From a checkpoint of a small transformer trained on Wikipedia.
Size: 14 layers, width 768, 4 heads of 128, MLP 4096 SwiGLU, 194M parameters.
Training: a variant of SOAP for these matrices, 779M tokens.
Each number is 500 + 50 x the weight over its row's rms, rounded and kept within 0 to 999. Layers, rows and columns count from 0. Numbers have three digits each. The size before them is the row's rms in percent of the matrix's.

# layer 9 attention query, 512x768, rms 0.0562, rows 451-511, columns 96-143
102:519501477467626561466637540487426492430455504496470482529551587479524527491408443514410523436464491492495416571542494442576562568411524491579455
099:383489491461504471498540538472423494498572485406421486529468523506428447430550524588536570477462573446444460422488513454489555514434485525427516
102:544497481520532458498472543458419585502443493486521466507506489519557598529462544544557520531510458462466527352507467534533520490502516601498584
100:501458571486538519548500494491441497495483543467545470520549495510522490410518517576517400455538630554531499433555472570487493504579469491496618
100:380461522566482599495479520508512471415423442476531496493535580507486467534515533501508439530531551507453400405464517554444545471466527492591587
099:467419549490476426541550516511460352547498479482403511521469498448473459449628455514459446492495485498476542531504463406509410496518501463515491
103:524501503431527428409523521521383592453494524521576403580554522600557500474532479499510520478441471476490497501485499541505459539497455447559521
102:429550552537478517525534487536472547500530478493483487630510459506521554478518503472542642446508567503472399569452521496535537486411553425551499
096:450469428519561496469447467574447467530499485576518524575473543577413551563376482608557499515513530437543558471504538487544605526564577492475467
098:625491422540472468496559543491477475505470537628472584616422444546594422594420453467529558473458436508522491518464549517534525553473486643429383
103:482502454512551415470408465557485456540473519532436580422495487515473504499622439485485511524499492447497520477377505434553521601494523480551417
103:481524498545513545502504528570603484573577570533547416482423479602548475456590525492562513542563503623521429508424541512535425488536428489521451
100:444509506444537586525589451482541468511508476548496543514542505511475546540497555497586518540462500605619502520559488465457482500549432395491503
096:514484588491471433521404509422462505504555554575413455430465456483521492497431538486526542470546495476525562508512402520458602509548508485566601
102:544588572455518424401603506517520472474535459517440588532556536419538467545519546483528508459513505465489478536566565505404504420486510535537450
101:518471548482372388456503547434513440508450525448499464438465597422514467479414516512527528500557580560485522522497526461514422498562493512477457
099:485482488482451487579461503518519528440557445479504555538471644448513535466470559482439632514458604547565465537500448554469500606539571569432534
094:485580517525626557542454431511491516518463501532521408521539509433426532506431580492479558576490453373562493503480589529522589434491521469567476
098:435501396529436483402502536459494531568496473481533539501401508545504438436498458514654524495547423483473416562467497540541574596419563417546508
100:519448584494504415504498456587443587566528566473488522460489443543408486476513538522505526500501452605531555516552473489430565451552521499408463
098:586423490486519398543476504505556508535534441571445473553534480433410494479509571503489420496509573518481504534470448497529463506458510497489486
103:494471562568555377530471526546501603618427484555508456566527469489495434487498475455521498578422591509526545533613521526525490516531434462420549
102:504467541585524537531506533563489576585451516468497482434614455598506481416383470516547578569509619486569551520426399403444569484575584448440520
102:491531515470556379404529487421478518450442555527478512526399542451458470537448452498517516472562537486435463493498522507577505481484555514418558
098:524491527564543589522593516518526444559497496594525492474499544470501453612574464511527398520595464484508472539507527538443483537457482547544485
097:498566493483503475552494600559480475494522466513506538531580534522528415571472524583406462432533535523494482501484506526533579500460489462587506
102:510524431611466466489434550477488448503478455463440467404503448470415483508433422497485463486482493507443471471548440500435497376510502567521399
101:476462516579571536446481599459499518478557560417550470458470533526545501478571465512498531547497485473569530504486587499480504516438447468440468
099:566538513488558549625466444417503528462584479543601537517411591546454517404550496482562479491492575420438500537454489494501451572458443500515439
099:515452556576547599603476553538634484518588418559559548502485507483511457505476486512454483526521480547483498513418517503468470531511471513512539
100:526624468503565519445515579497517504533432525457465454478477497476495526550476579549549383512526480518536513431484451464526399477463517545480466
101:456519482582592532484512487551550501569485520450524511508551483487551482406542441378554467466508477550582462530532467525421513537471505497555575
100:516502466535496570637482490440538446498490547626493457543560480415498535499555533471424565578578452514484486549520517517475427553475526528540518
096:450520525469528533535504581512507445458529492477460418584483505520589517441490452509456442427435502473445547410603450414633521537385514518464489
099:484526496471493443550540406463486454369537484475560504469505508433451517370466410440528486397495579466429453530564544551419494494554457503443465
099:549563478481581496530489465457512501484473426553496574576584427430521416414595438481518499462523453431587520432410490516408539508499488576488564
101:514539493495502556585559540559507421518475484405549517510488506499505590542473507527459512501518471502452496490519423397445471599601477547468455
097:628495553543460558517474463528495583479531463496501522577543557503498483586535536510478443503559406598556426612487491532416478570494510483468564
100:514557423474526556584522517564516470511431455417448493543499506457438525581563506473527538424581464537515492468517562482481497520427470432457502
101:552463512514494418533518520532483530481491560528477450525536499490406492534442514523565546517463550449446514512462499516588515584420475469484620
104:425451494467474495557491462431559471412558520526455504496485483624515488543546563501495471516442526502523519502459583514482524475535481453580440
097:510493479594470444561478452529450523489486570507537516492529502442495537519464515428471481339531479466487517451489568452573492443466455550453501
096:482442447485511518565535472513384524529516437438588506526483441521464470496518484438427503491553481498594650443473523438526448564539454459484464
102:537510497489525573461504473570472427535498471480424521503450459590483475467521520511526485370583496513522518457419493483587481553507476450469569
104:463429472566491426409554491436527464479482455505437476444523462533568466458494410533526569495449481498466457544490454546437492451523544539550476
098:532506493463467502426530502445405528596478469501481450492469645478484549496459554544468565537491509478561437601514503455492502501462471499448550
097:452468506383474596475520543484470516499466433584378530509473492473475530429476462501522375540492503457509414553536461473536611491479520437555570
101:476473480571454521450574469468446415508453539448555464576627514567456501475464471466479537435449507524480452499520541486571376498523563468488584
099:464493528580494570426494458521558422490510658509597506493442499460464507471532510543521470485470519478406479588498517620522591566486524491522444
100:482491419551452499466507453474418511502522542509555445520520415498478470419466577518574502478486527521561386471540442431557419496579503507425361
100:409528500586487550518514543486468565548509484535541558390489508509501469488585508438373527511543502490448499482435501437477406588621507507496473
100:407472465506407492511504471544517507480438489491484586526513425347381517514571520415446492509462490591477554498523451494534510570479514558467495
095:459373473491537434555471486529503517458459497463480493463523535547536485475521479504505488432514509467431507411437491575511441533564432469553590
097:446474449455476540543462448515523561488512545525443484462514484536502503570534521481535529560512521623534549523513504480579483584565565444477485
101:487503499569533561533475508552583454509465588452450412496538425521494452545614472509500528611377446522469571507530451487617432537547487528470521
100:456564467525537544498547512450574437526497472460554575541473484509456497443470484424480513493489518548531546522446466493537566458551456504437573
099:531554520579487456482441459500603514523536536516506591439526581528562506462549447473529484486512541545483571563527451503574421518427540432528487
100:507543444555551622543478452487490533502506578562548477479569444435580554513496407424520540483435560551410501423464446537550452513494585529535492
102:472595514523477438475484503488516492434619519531485587349511494530568509546522540553419546479452463381458553560594485496406544617529572439476553
102:332431478502488503566487464508463441541486469476444470451467501471527377605526503524420374513504560479555456442547383540556565505439491476481487
101:467496456599591467492459534496467484514438550455451419514502459475485558491440532538504444435478483473525491511551481489491478432479433507538510
# layer 9 attention key, 512x768, rms 0.0573, rows 451-511, columns 96-143
108:562563450535491402474501601488476516364414494491413447393469480538581459525509426526474460537515544471621508512533533484540533530454575536553493
105:466547479558530448464445534639609451502620468391534470503469536511473612473515504473508479491484403539462462565460549416547563509424472540462508
109:476508409540490568526519424502516553523476452515531527497479519440497472529407569612594502516468451526453447521506456491589509570421573614500463
105:481456485447457583489487527486503500406491481495505524576462532569554490503566424475599448397515531482475527432547509562469507535475388405445528
108:509551472479568528560582491429487452505506518473423456480472489491521451426502523472451527551458471493497437486478491559415529452494532439447465
104:459500486461579459530581491543518443519561492485459536557557516532506494538615490455504436457616540494542462505505536443533475473457465495505523
106:477593574513473556333545559576429573549554436464537428497516516470436512461580494458481494578497441573464591509557460425495496480552504442553467
107:532619534558434531481574409568496510502500489545534429467465407442520500465405547456467515470507493545512450550601496511509510424462463588505538
101:518463418382459525462575439482424472549526465514532536524501507543422501474382536493560399467508484449515530493471523437576496588584548538411396
104:577463531456523555555487568597570462417525546556560523490460429393548535563553473536536620517526544446508481498416595449491556527593492524509505
108:537492539533555459570451531479533423567476439577500425527515499483474568441584405538438422440443519469510537453445559414435500485481538410516477
106:481438511458596582468586529524569468575542505629479507585422468535484533523502568444570551527547515556562449554481498599519452517534469473550480
106:482497465457574528606508449530525470446486509487488579539515574557493578477525538393480548454530483488482630459502489506351487508546495370505440
101:459471507518466343461469535578408478538565409528474482445461469538603450586473546556479576513556574464592499497528542444440498504571499503541487
107:510473513461427440431515608489551529476545442552427535454556512481512524506560516572545479488522518515549473521547586489435485501504479494474469
109:566498500391483445506423586551558488540443555501607524491442545406574544448494532514493514523445495468470596557547431516451522519577502481575429
105:569491539582536409505526441471535492472546402496439649562463520529491546528451518435511470422510563530505390568479467479502545496536554536496557
104:440499377528495497533528397410491501548449444523525505531465434439477588468472586511587440581531558441550517500563553543466534517660466535448538
108:472532496409481514512568498381488512512410384478556565464569470511447487519517508574478563499544448536483535513472354511507473501459619467469482
103:612490467484527600481500523540465486532597420539437512444504505538449486567487582539530541531531472498519514461572448432404447463527562452508456
106:513450392418489530529538453557487481362496510496489586436485550511405416564477497487512397461528523415478498509527540521580461500457577548617497
107:521482567462479456490460521511492481479559489512491454517565526550464508503591482466497411555532457517462605484589562493535497543530417527548474
105:533390472604427482491514395494542549593543527546448595507506511430505483525440492523559611428455523507507545507362463533404465529412502484483434
103:556526430467520450468557545433429489468519552458486512542469462509604576508546577501476471516591523495467519529543453459528499492551544501398505
103:407551475523481526444530501523448460466532410561510447523524511440507509635431412478514503452573559516407502539482437542565540511524483499531566
104:556557495489636444461409524531561536610450475514464589447452586556531503576471533456487577355565578471542397484491541593597473477423555502472424
110:459469459606521489510463553505485601499496504479463430495479481418468507480490534613511471560457466540471479517604468490453568447433503514471529
105:531540479510533485506559554418498529580515428505490560464452462455481482600569475484504453470501487476496441512594555523420531523541485557526522
107:568470380472499522455433472495486540481536576487607550544472546437544522508493506381554470559523591527555415486482469476564483517460498632569534
104:466450625553505514494533483469501414490540512568450565430583488490548447569542526506453493381515484524506438510471537504423542605496437502432510
102:481527455513389515554540530535538493520403441503494515510434629532402523551505473483524511545560458499612430485472477478579462579426493447564403
105:461577509519505470493450550583519508470442478508515455484518455525559531463502451506538457489530388500558434529414485531498515514500508537416571
104:471498444471453537535535477464412413505390540572537428572564442469448504445494512453519547498536468504433468502398531567505482479489499483500556
101:427458577531532454480579472556485540400448557456463504524474533558523470485508514496492536463478466547500521475544444483546538492472482541457593
103:571527541483503460466506462580510442493508524517470545533547390422499574549563432502482484481544552528574532442585522606458541500557441546513526
105:500566519434536458555412445499568453481524500626445520527513491463528502461563498546478512447544453520520554566578402496405469508482538492498514
106:565514516407563562494564488452445492497418521394579544529465436563429476444417467384459466496456460459461529493557470496473557572446439540556574
103:644522502516508497448512456494563590505537492420479495513487488539405463490530524648498563535572584447598495573518527588510542532481460577449482
104:420486527468542448488501482481525549455518479475471528471537473499391502494481469443531553496521434487544457481500457405474439467450610420505545
107:548471494579477483563475533488573505494511563438519483563517559384471449510447577441542503467521636525478433509471507442573633520458524429457530
111:474559534339515416507527458523530451483572623474460387477446469526516491540588629534566515493460401503562476467507573533476530457507374344566499
101:531477517530508537561490571482472461572450456529487504525573490607519514494424532512506566468515578483507534427499550447453441405579486537568533
102:523525471464491533545548499514476537520621447443559623455483443453541568417488557422539407403542576565533607419527522491611486493575439395506453
104:628491457540507500414409543424465527440445492478542503454540433545529476564497468526480478527466500545607519499453511510535405612495477529465508
107:498421494556438549553482469484499528479468431532516547478530471520561495555479559462415427548503526591433481511520478543416497414573497533472575
105:493465452575471480448510420482507474529501574411520554440427536484435541487524558459572529459449445519515471536405529534452626511558526435569484
104:474513533500543521551484573472508467508494413540392529428524463472440496491451505437522538495449529533529484505534436497533460492501479451494509
105:420490561386454464469559486457424469466541593471537441527506560522527473497495459448586395475583477485456514434443524474467435443476511517490477
107:579486438547503498558503503451532423502584566574478493585513557533375546519589472519511526515553468515465461520508534568547501474436456454542469
106:489542460500576435539419506512583477485486501429501457505433362494479433465499443385454493498535541463527464478493513466476518474464425523529440
105:546526448520506489541509503508502539607459440591490556484431403502531532452457450441453541514451486516460505519541507445559462484526579426570477
104:509486444509474485497540399490370514593415478503458469471568517515535537483539554515514482518571427423508545651444508537453523435472448520457562
104:424486503533540402480444513546436502500523498533499482498429469535504452448452525486494540431547540554533561487525551545487496367436411519526578
104:483487480549540429514463449496464562556472498592497425405524531529460541481494515494559484553586485473485463487435510499485505545491462538525462
108:565501408456524594559452466526468464563500498515418485420553533436515382526602427544457414468538423538529490439469575491518532509559487530577611
105:576443445517440511513461449496565464402482569421524484491510487551506475490553621513468525492553518499464526596464443426525525522503489542407440
104:444525577544408444502462585556526452465528535491568508454475488531454550488529467459507480542510507525568451527573484447527503534511501559428476
104:444434498563576552511509472503546520472513511507373437437539429518509524420527393394566507468491468448528490562525536463498487506587562531477483
106:346510506535450429564370545488468430465561512462538518428565555474498587513530461554478611476530480508464450511465524553517503387397514504442502
109:457519486574450522550425444505506488627529537415520456438440550487517382476426479456549529509551575500589518544561504529597497475475475525486507
109:478512486560481445526544444551468513530498547424452466421489576507468493490554480498574487452531532537479514550521411515500434528407446524564542
# layer 9 attention value, 512x768, rms 0.0753, rows 384-463, columns 96-143
097:549504423608470473546475435496390506491511514477524490479400415567458545529516367473481459499499456577534510571476571520574404455475515449476446
093:546452541481459529585502562518476535479546559519572486522585500473516394487471614536435525497499497410460476449406531510534534485489496357502450
096:501521546456495508471405563513447497440543631574427517506464486444478462505462535537482464468499447531491423463457478502590430569492545510460450
097:474479572530521528506497541547507437506574455561514429503559486462525422595455519528562450425486421528554435472519453429471509503465565543449517
091:489408482545523563554510490512503462446480426467509536523456364612509516519460458556506493477423485454455521575465503551494624379451435567460466
097:445465568470488549538516463436430478463463459547547533452411515388478514439457429514467432444429517473589543499437481518526531468551430547470528
092:472567536509404583546475529535603541414548503466516428451546556486547484553551454437470555575551564496487550512480426483497351414442480540497530
088:501404540478489512463598587524443403491496460527490436562500521492515475470547550442541531426550441489424507566550418544525414566538445424453496
091:520441524485468481435418545612404469574459543563449531540505416425547485531483557455512491497462516470547422522464424427441553627441550427529566
090:524441428471502454604546602447610538431632598403546581478424487476481465562589595423498526429419554563527439545470503515501543480446427467542386
095:573477482545441496456560468564523525445461579547480571508489510524515573454540466482504425482502460504578389499490480514521529457477483456461469
093:471435523536431564589562576536469513476508460554558477538593499487495468475477496546559485498526498488499489599504529506449574507441445482589540
095:486426565481589562595511530529493474518547486482474444541449469442503394449535462460391490542561455498504537477563533530416486400517427468482433
092:511508572464569577516513498537609538500441470531560449378491471418451522519568449490552443497534510449473494529506512450561465543459468495446475
088:427502551536587530531405578495481548520462502553482610561535510534487543461493503485524394451496597430483561539469506441521380477475495481490464
095:559487480554548483470538442473548441470488507473483439460492539494440593427566564562424497539477404564508496503538572496463452526514397537586462
092:548588504541454444467409469519517525537517404465562445466482495452528547498492473528483453486398493484516555479442528457458505564560435493491504
092:462552531482528496568536526522460536444479446536425480483539468567582560479460472496501501515402555489503473470522499495480456529502477389475483
094:513472396491500499504475504473504445449538502461566507609516569490533595474449464588412480464515510541528558462501432540525487415483555600486574
093:469516534515449491453449600409493526435401486437414477466493500588492434430558623447489508508500569468466495544498477405565449581576511473486452
093:513534453476476460494491597471504463483450506505458505485548496504428588439406406486540462507434437469583488589513506527533416590527528588515506
092:498552511489455561465545500461548556529387512500461526368468520464541499570564531554540439486450507494541562451538430565425501525513428397481477
092:521454506476568464556569507519579506517510512603476429419505510514351517499610497451498427566626531398598540439477485515580587571458488459452512
097:511506506513541512501409513488592559530504502603558565527494423349475531520583467588514516526398488527523550400542417497548469544517479580552482
089:450423557493438476585392538567492545548569491406487566468498511398533571530582497466546447646464453544537538481503483516529548505527443561460478
089:523521528480413493448504423529527402487544537480442443417464511505568522527492628473499465527517509527475523428516540482445564402490534422436515
095:549496459451494419511461506519553491422492443509521519511619537560472501460532543491563512458504429570500472467468499524555557431512546551521447
091:526504544444473509574514551468539582492524434510534432475490508558525540566546488516593458551488473527510580512479484415417488487571577554464385
089:560444500550580551550423500549433400445564480416542539505563486535401569422444548477487489555518495488475471462517560428498428490568440467481546
094:479488583534493493468515575534504426531499553561542459524535494526460477511440623558447510509474520467512424622537534613507473633537541436568536
100:484488544482530473433469461508524470484413485557570588498445504475523469402541528564576428503469439511423560519514489459503481585439494486569449
093:469520467457447480509448485494461526566471562522483452473484470538467465466511551527490541566515443485494515538563535510566401564468438509538498
097:572492476513563420444600496553518500450591557539397553443498481453441486537496482459532504456474440485462494478532516465488516525530485533434442
094:606522577518426536536469404541468474539441459460489507457448492424536519463445462489444449511450617581519536418445508452487525498515589543472456
093:526533513504397408532509614571498534522526504472499572530506410492525438450484568443458533503532528441489499480513506523470506528474441483419500
091:593477547419460606443487511493438634440434526488564531506491589495591511416532504436552472503477467518588538471446479532540470541414499486482482
092:527507429522524511484489489611464577511657543466417489501466452480628517482534568482499468495540398441502575491478407473532528454588469421511570
091:487412554549534541480504558481466526534553482460507531513551527365430490463590556460517504518488470554573555495471453588427504477635643577487505
092:360487469535552511476488451482425504487526500403548434481514407522461612501587523465500475476441563455561517474508431510580537458509563524457461
093:462464617512487525568546467572502478479499503510567561485562417530490533521515557444466496523558483476488527542546572382507537524540446554475593
089:561467445511529509516462550561464476530558519634401479500548489483438397553555396558498568486450459572462520344517570546551472677623496492541423
090:498455464527460538494481517497496486521444484558422548423507500590542544437461462500552542554479571529456481459495541528463555475501503484506508
092:493490512399529491504519481569527538643508557488472480537469534499582501463451595478583479415502442496516518454494575566429495526574526477557486
090:563507598535489494496425529555502443575544520555558517553482535483461618524475517540419558475470510431507498570555535551534553499573440587516511
093:459556458472500472419523528494523514623577555565461475489565516533517505572497506509503556516478519532456539498484427625532531549390619503544533
096:499502468469555419499435441497453570446552515524544409537496590483548468457473490536493420459490454536451532500483577487515498440452466433483465
094:511507526490498496438528456490530538442589536564516498493580535545518475428537383540501497440491490490525500522547569465456419556461445440497504
093:494525519432499408440500461418497481508452408471513497493525538506497440570586497476445549595522562483491550467637534511459506544390481453507419
090:471469524463565474458558553537467475520367524531589465472447490575569506547490496570520455526525480605463521630507566603516504524428479491586414
095:573536514409526498496493487610488564524552455492536507467511565433507549520491484550512504556444498560513550417555534546478466467504523385476597
095:501446472458445454465514554455490488438495464467422389503448492490468561504516408547478476465535507353515565517538493553478426507538531548520581
091:466513444488426420495519494548506394489392442571460418606500437478446445508494404435474497492468523528483482482577497471548517485514490438441500
096:498503530473473488503464541547524560582530532509496458472446424610534487534444596475427554510459613548536543466489542446410442506498493323468516
090:492511464561460492534538469547534475585526460506438468458558592446445521543487457503434588509624515425448500468524550535512536419570459437496487
091:555519407469478564535567546423574603516502449472436524446519473523480530481492490540490528569495551504486510551503410542505463500525538481406443
094:536559508539528605408445532457431564413432568476505481590432556621448575641545515516399554560589451458567441502432581484535575515472608519556607
093:494465510449525503515533575544477506526496519456526548515654519544478492588539544484449536528513503491536578418574484551540536430454495447431506
096:437547485510481506423460481550493554514476574464507530518452431472500473476460561487508503428421493469496507542510590492540487452509482437480478
091:584428516541567482506398521491478484479564530522528539525514564446513468355547461574483543442507592497648563457522528510589492478408534501501500
088:581499462542513565550564548429572521545511563484591518524522527539539546460505490551462563558541426524425444490587482514544412627511517555481516
094:401567479506502551518507567505611458485477520456511490456513507522574506467438489587560485495488573503458582500553432484515495537467484495510566
095:507493498485447488500513549475518363504467470447510382534530530571552498480405411487460653507510407543633559508447512478425561473479440485484490
092:516474488544462522539497539536477464508510430451558558471547510471547503474509492494437526439541439492500490557548482503499552469371447506528418
090:479483457478497480558489434512573504612410564517513533535585582591581485444518490476424485560505499482459454549469499431494552451491466521521543
092:485481469533426542483436611547470517426432651566461557472463532589528528582467542515475475480536439453492470605588642486531501512507418563502463
096:514503559523461512437499410507466531609472462421527332403497493548490418483512482481572486465427488464541590425516491449509508566465610570497465
092:618545494475487507460536513361444530528432610535509571559513580507535479492537392444540506549537568515544519518435424436376470415515488461533501
095:460418497469546479552535545544484473543510542538406478546499552473503511509466509459531588583535477488490533510448467554525483610508498577398468
093:458529482409503512651451408508511558487542536449598533547505517590524531513449413488467453552491562389522512467490538521418518534427499508460503
091:466466481444517565499516513473397486400548533489485553552515539506441430548532564408515485575403467445466510485523356519487505513421547432525549
093:465431445453512529559477525481532443453504426428530483524493539553519428544594536482523534454540526435466487464463528486427463445486595398573477
090:540510374447533474489487496436446537508602473501387539517463469483479509553484531489563467550576426504424544510503554501558499460556439488460507
092:463447549589503528523458551625553484567492447431544451504549570486531535425546423496425430493508509483528516451430417460523634521472550484443528
092:425443455415511494529497475473463495518429565486521477470531472482502363520540495564486386424529451420396498594543414536436474530570471619454551
093:532542496483352536524449557422501512397534621538443504523478499541472485477524425494520534475581471528472518593488451471463516487558446495351576
091:510522511474486480447483581521439500546477623519486429506458399501519364574509640501427426560499486447477610538517464486490568538438556353434557
091:536489508520537422551524571509447428456557497438505475583436543446502497392494583510463534555553513541489500440522514481460488536489540407507501
097:600383447521542571414528363444497393575548501526498470384496438484549423573546584469508472497472452454496411456461546539511480509581505434503454
091:497583553495504493551572498514494547477501495467544553493601444547519456515518509435443559501458465513572543513452457521528533600540465572557502
098:616493527482483487422493519468485543447545542447595558523484423494466455474565514583467566486502502467568410416483465476546445499562592554520548
# layer 9 attention output (transposed), 512x768, rms 0.0688, rows 384-463, columns 96-143
103:500511504589506441551443464503649544460501459474514547607528418591444429467607609464562497477523524573534453484551549456438542576472531469542531
103:489409529494496515564534529500507451491484567585411533471525429557531582443466499515369475456538545461435476478529548605494519421443530508543474
105:485432502498526469538527686575510524496446420476437631494526534525464477547534400564561485544515587522524582525570667503518521467532516476513618
106:557638434359491449464481430538522527464430507552500467465431525497556439454518525448440478507504475473558416500529508475596539599519631535461541
100:478467533472463432408453462512412546463521540505462418446512596339414443548493536494439456524552473425463440419592395527518396513498491485604507
102:494491474541553475473466628530489538556565407496436492498536492513511538507514614451493501502419449482493474470490564501503468472471493529536475
102:498514443492472510461492573482464447535622572403576605556389450483545402482456536508582482514497474456604484519471510463491525521537477467454450
098:542498507499398440494446520465550572455511476489526430520472498533534512539413493572574519459502549483585528556465519569382478431474492473466506
101:477550528481509564473512561503442470425474514507551507500541581648500522404552457410477539544543506606561485480535498539484548484498429519457430
096:515580541568553442567472480514524466519510457447478495509543583531537550475479487523454477562554547498595459402467541484589459479422436471590521
101:545547439555480461536491545486494521604512437513462481528500480478410511607527445475501567495508452537584621517478515481502548511413482482646498
101:534521492391560424412472531538507542564500551439516455489517499503485481473514503595429551574535452445602518515450498479525486510569422513565511
103:543557459560487461486529425456537512510407531525476437475522446491469449512572586486514525439552496472460609490426530500539424614536471556507572
100:549442375554490446469462485496437513501491441451524495459471570510505457520561567535526498558486476503532456465484517498494532498444438506527470
096:475613471454430489589517526498532528420511465417505526504475474427525526476540470521629536480396442445440507542510482516552529422531507424472460
103:527451520457481583564394486469519428362493549497563450523497485561517465466543490461434474445476499461493510461487439522407484511449540527515495
100:387501537552496506545480502484430423565501495502404468568450429528561462538560523506517504425496466528475490558510478499410477543439607527554563
102:528459562387537437485526569472492493580477427438555511438523540475387462526462466495543397456509480473484531555446526505473470570522566538469515
105:542455542504473488540499513455534580463556531531582500419496465376512481456495530473561397564563516552463476479474501494524449487553537518563496
101:508584423517579461525511451586512556501442500605483496520466497434509548493589475593606544519576534445474416587486543531423604477517485500528469
103:483481477485524540459513449435547502501425469491542519465456453504447496438537520533420388552464507473499477503524547499336507420562520563444336
097:447504555513556482507465495527489484429596591477492601628432560418485478516517599573510651491551456511473438585549485478490500523449470542472426
100:558495381582493443474512473439487468453426510393552498418531466548576468401490511535517449550431548520483449541586460478444569537571442490524491
101:586541496538461561515484443544475416491457418497448399460473485475578477483504480510487394403517479438506427551426520534469491463548486485582590
096:483562538567439523431479441503463496553402603520484466542535557449449460538483495602542545502486507450521569508524501507501450553544480494470537
099:484427414416475449434454512461587532538437499456469497567446462542473528573496558564498549447495498438598637512454518426531470490564477480515528
100:479537476435540438532502457480548521498423523465492493409437465495462485503489504497563457533445532577504524534500500537502517424541472483473490
099:500489512425486471532486515530490537456498502468516536485541485469519573483488505382524466480467533507473499516567454521465491605418497473472527
098:468529506561457546500557434525548463509490523512465411519544509389506540550458452414529589454534517501520576534521424518496495510542458485480481
104:526586529577437465510547571436502455611430542458548487478447596538604525485540441496425470482514477585552548459445478456554593449479475495624469
105:447502514479437508638585526456528632563481411510480476515525555499470481418563424593511532487595429534503509440530530465498449480409536504483500
098:377560524453491524525477561530481531417505451471498433512482558493573481587496436531486445486447455520443563536486515488536538462527507558471460
103:592463437587563596507516476522554556425544500633576433486473568549584553468603470445524446496514529519562470520533504420569481498415468493565554
102:484567463503423497593501605436490411445446474466495493495466444479525498514472466515490523412412576551497430617405489519531498553576546527544510
102:511490508451492559453494494485590419584437591451488541481434530481527544476446439477411434528555479490550487495584456509506528520523513592531467
099:508531346432506516500548524457489480522558484415443551555533467542429565573570512575609520480412561486507463522422507447479525523498466529468490
098:588491448422522478579463572470593518494497539518585442607520484491423442517534479525527584458420514474504462564524544568547510557546503580546538
100:529439521531538416425537520481578503513388465433417459516460550594422502549477509533488512454510473441509495432493514553488555517493490474492512
103:519524510428572556494490512533476553592526560510427490453471551428593483534458537453530471502542518526527544502532483484490525461534518556439588
101:563463451469524480446478473468480494445472494479486427548532471437483481496581504580445561475506485511472441482400543493523469497486464506491584
098:522589531512547510494518426479533563511545503438481531540542564473469487460505402470524498451522485559550514579508444462480477425465495532437471
100:511595512397532383480464530436523529549469470488574461603466509513433508463553538453489540540487454443497470496508525451557439561517473499585433
101:517520480480501469485504507484510557475509562447536453532518441497533587516515516509469539581546548545457503452582487476532471473500479521386521
100:404390339447543486466535480531487464489425403451511498497528504533442503477608499397516466573589492498489504487468496516509506498459510456426500
099:478490568485520470520507440514494502549487481470461396456486495469531474451457502516465499530529512471598457454585487449486564399476503510511492
105:513512386438441463441479504525532563521584509472468507436463553498543443490521485529553530506504525525510499446441501522521409546514575507476482
103:455564500517456475515589494504472475491499507445463475469484482402564507385467590567621508507543533506506535469449465460577454510503505505534536
101:518494490550516483543357416550497501471533521554454498488530541536444568532498492540541462492507504408532390474492414512591513477458534437484571
099:528489489555407448471502507460471457523535450374480564382423462482509495546541500560562596517513501452507582518516430435447485526521556480558564
101:486487486489535431531446542480527472468436560556543479544512461523539493478474564462455494479560521485579487579515506500499524449603530524504412
104:457525521497514500574438552537492427466570446507447567526536493521507543550581473442478555495424524548480480488460518451602483519520510531480476
100:460502466424529474452470541453480497516511426502437504403483467397524418452477480455494507516514511504520522521514517492479516435492481480525503
102:466512547522552538480519623527467446469501384468486500440503592458440534430516474367483513556406467497483420455434473562510571527552592468451469
100:598533456481537549420456494509484477486459557484504595577506519469467518486553511499470496507511562583504481506479576421430467468495568503560441
100:623471480501421484522445351468554475500519528497473501543567443517422436489481516422577542553600485546480540498497556432495527482466479446508535
101:409494481497482601554435449511542457548432530516552453468491469435524552461513474581547500526436577400476500504485511463547510518456420481513414
100:392539520542436491466417449552552443570416555521445600490512394469463495455392494532543593510479574465520462528571406490598459501490487474425498
107:476477512494543522563469536494484501486563509530582478486465528469499498466500521464506633550447478499508507517506549490489524495499541565433559
101:459489428513568525586530550473480381484565456580454487499474478469434467408550521491528483582442493441461480498513495485506485534548410524495600
099:508507478521462505383429513537425517551381480600389480502517444522492484491482496498604519496445463570527540504534442505520467477496502564560491
103:475502495531378459608475473496461568501474553550534431529535502507496486534489535557412553588590555427553542419445535564463575579477534426416477
103:547487522538568500481562516422461514548480471463496573495493471416444457517512528466534465465500514541492414546510478570507443455506465451479505
101:511475490449552538523496469448539572458450507418485447582535513455535458522565495365535484475486539612499503563487485551544593530496528513508542
099:441494530526444475442432515555423403520473482530494554546569543616553593553463536476502535370437523539560454480512637519477435506445482556514533
102:512421577442518540487452462434505502517482428501432552504494555521449469476480553496510566541563503435492577482481400502482414507495665444467536
104:499547480413633465523537546481410501447494492533464501505426424509668493461578527520416460491569506446553387499509543553553540465561530442445463
101:478482485490494528573507539537439526478613510533436556453530519525478525528461483482469433463537477471587459528593444498363424565543503592460429
104:522455501490469463451592440465507474446440520509541499464466500477589485515498507567484552420492436423493503513581565599540528441472619511439491
100:517475528569509457506545435499605532459482467458485484582493544490432604489516489603480473467615489493562434467580499457527490567572551513491521
099:562465461546446533486482459500519447572540537488471490491489569493477565363420481486500488569430535475486538475498451588447464501430484471504425
103:481475524559520551433370476525437484521540544452492459448433484478474493571563430485501597497514510470527447491480477488478556505498472585406459
099:558430515526595475477465506587548493579423479563561485426512429433492416461522486509517516453455561537479496459451526452471557486452531354515492
101:500447457501566336488531484494521467502513537545481518542431443543419484532506568481531526486534473562473469561561559529447535504583519519412426
100:573523498564442508492523512496438526461575484483490555487434458495485423522466504490602515526529532547450606487500502500525483490524469508500533
102:549500535450499547491492504545511476560495497452546627416456560471480533586487516608596635563561476509484549481532483542549522551468437582540452
103:433370582524465458526489590472540474426510486581473495458500539504557539535451483453504469433518516468512481496435518491544489475551512526506548
101:458619431524497521570443429496585577572421477496473475420527480432493475498489487509548468381538500443505495557467540477560442502406458537469505
105:467453447536537492539515516504469536313419519481499546542545510540569530581564412521535499556590541482522638582428547474474437439466479535433552
101:483492556472634452525452445484527381426491543459561545395477524522490518560451539518504559470517517475440544533461492514427531477409432475530452
105:464485554580536528515481584511454500552491479482508569457528442664460460561416533492530444447566526581605484498473486465544472578492508464464416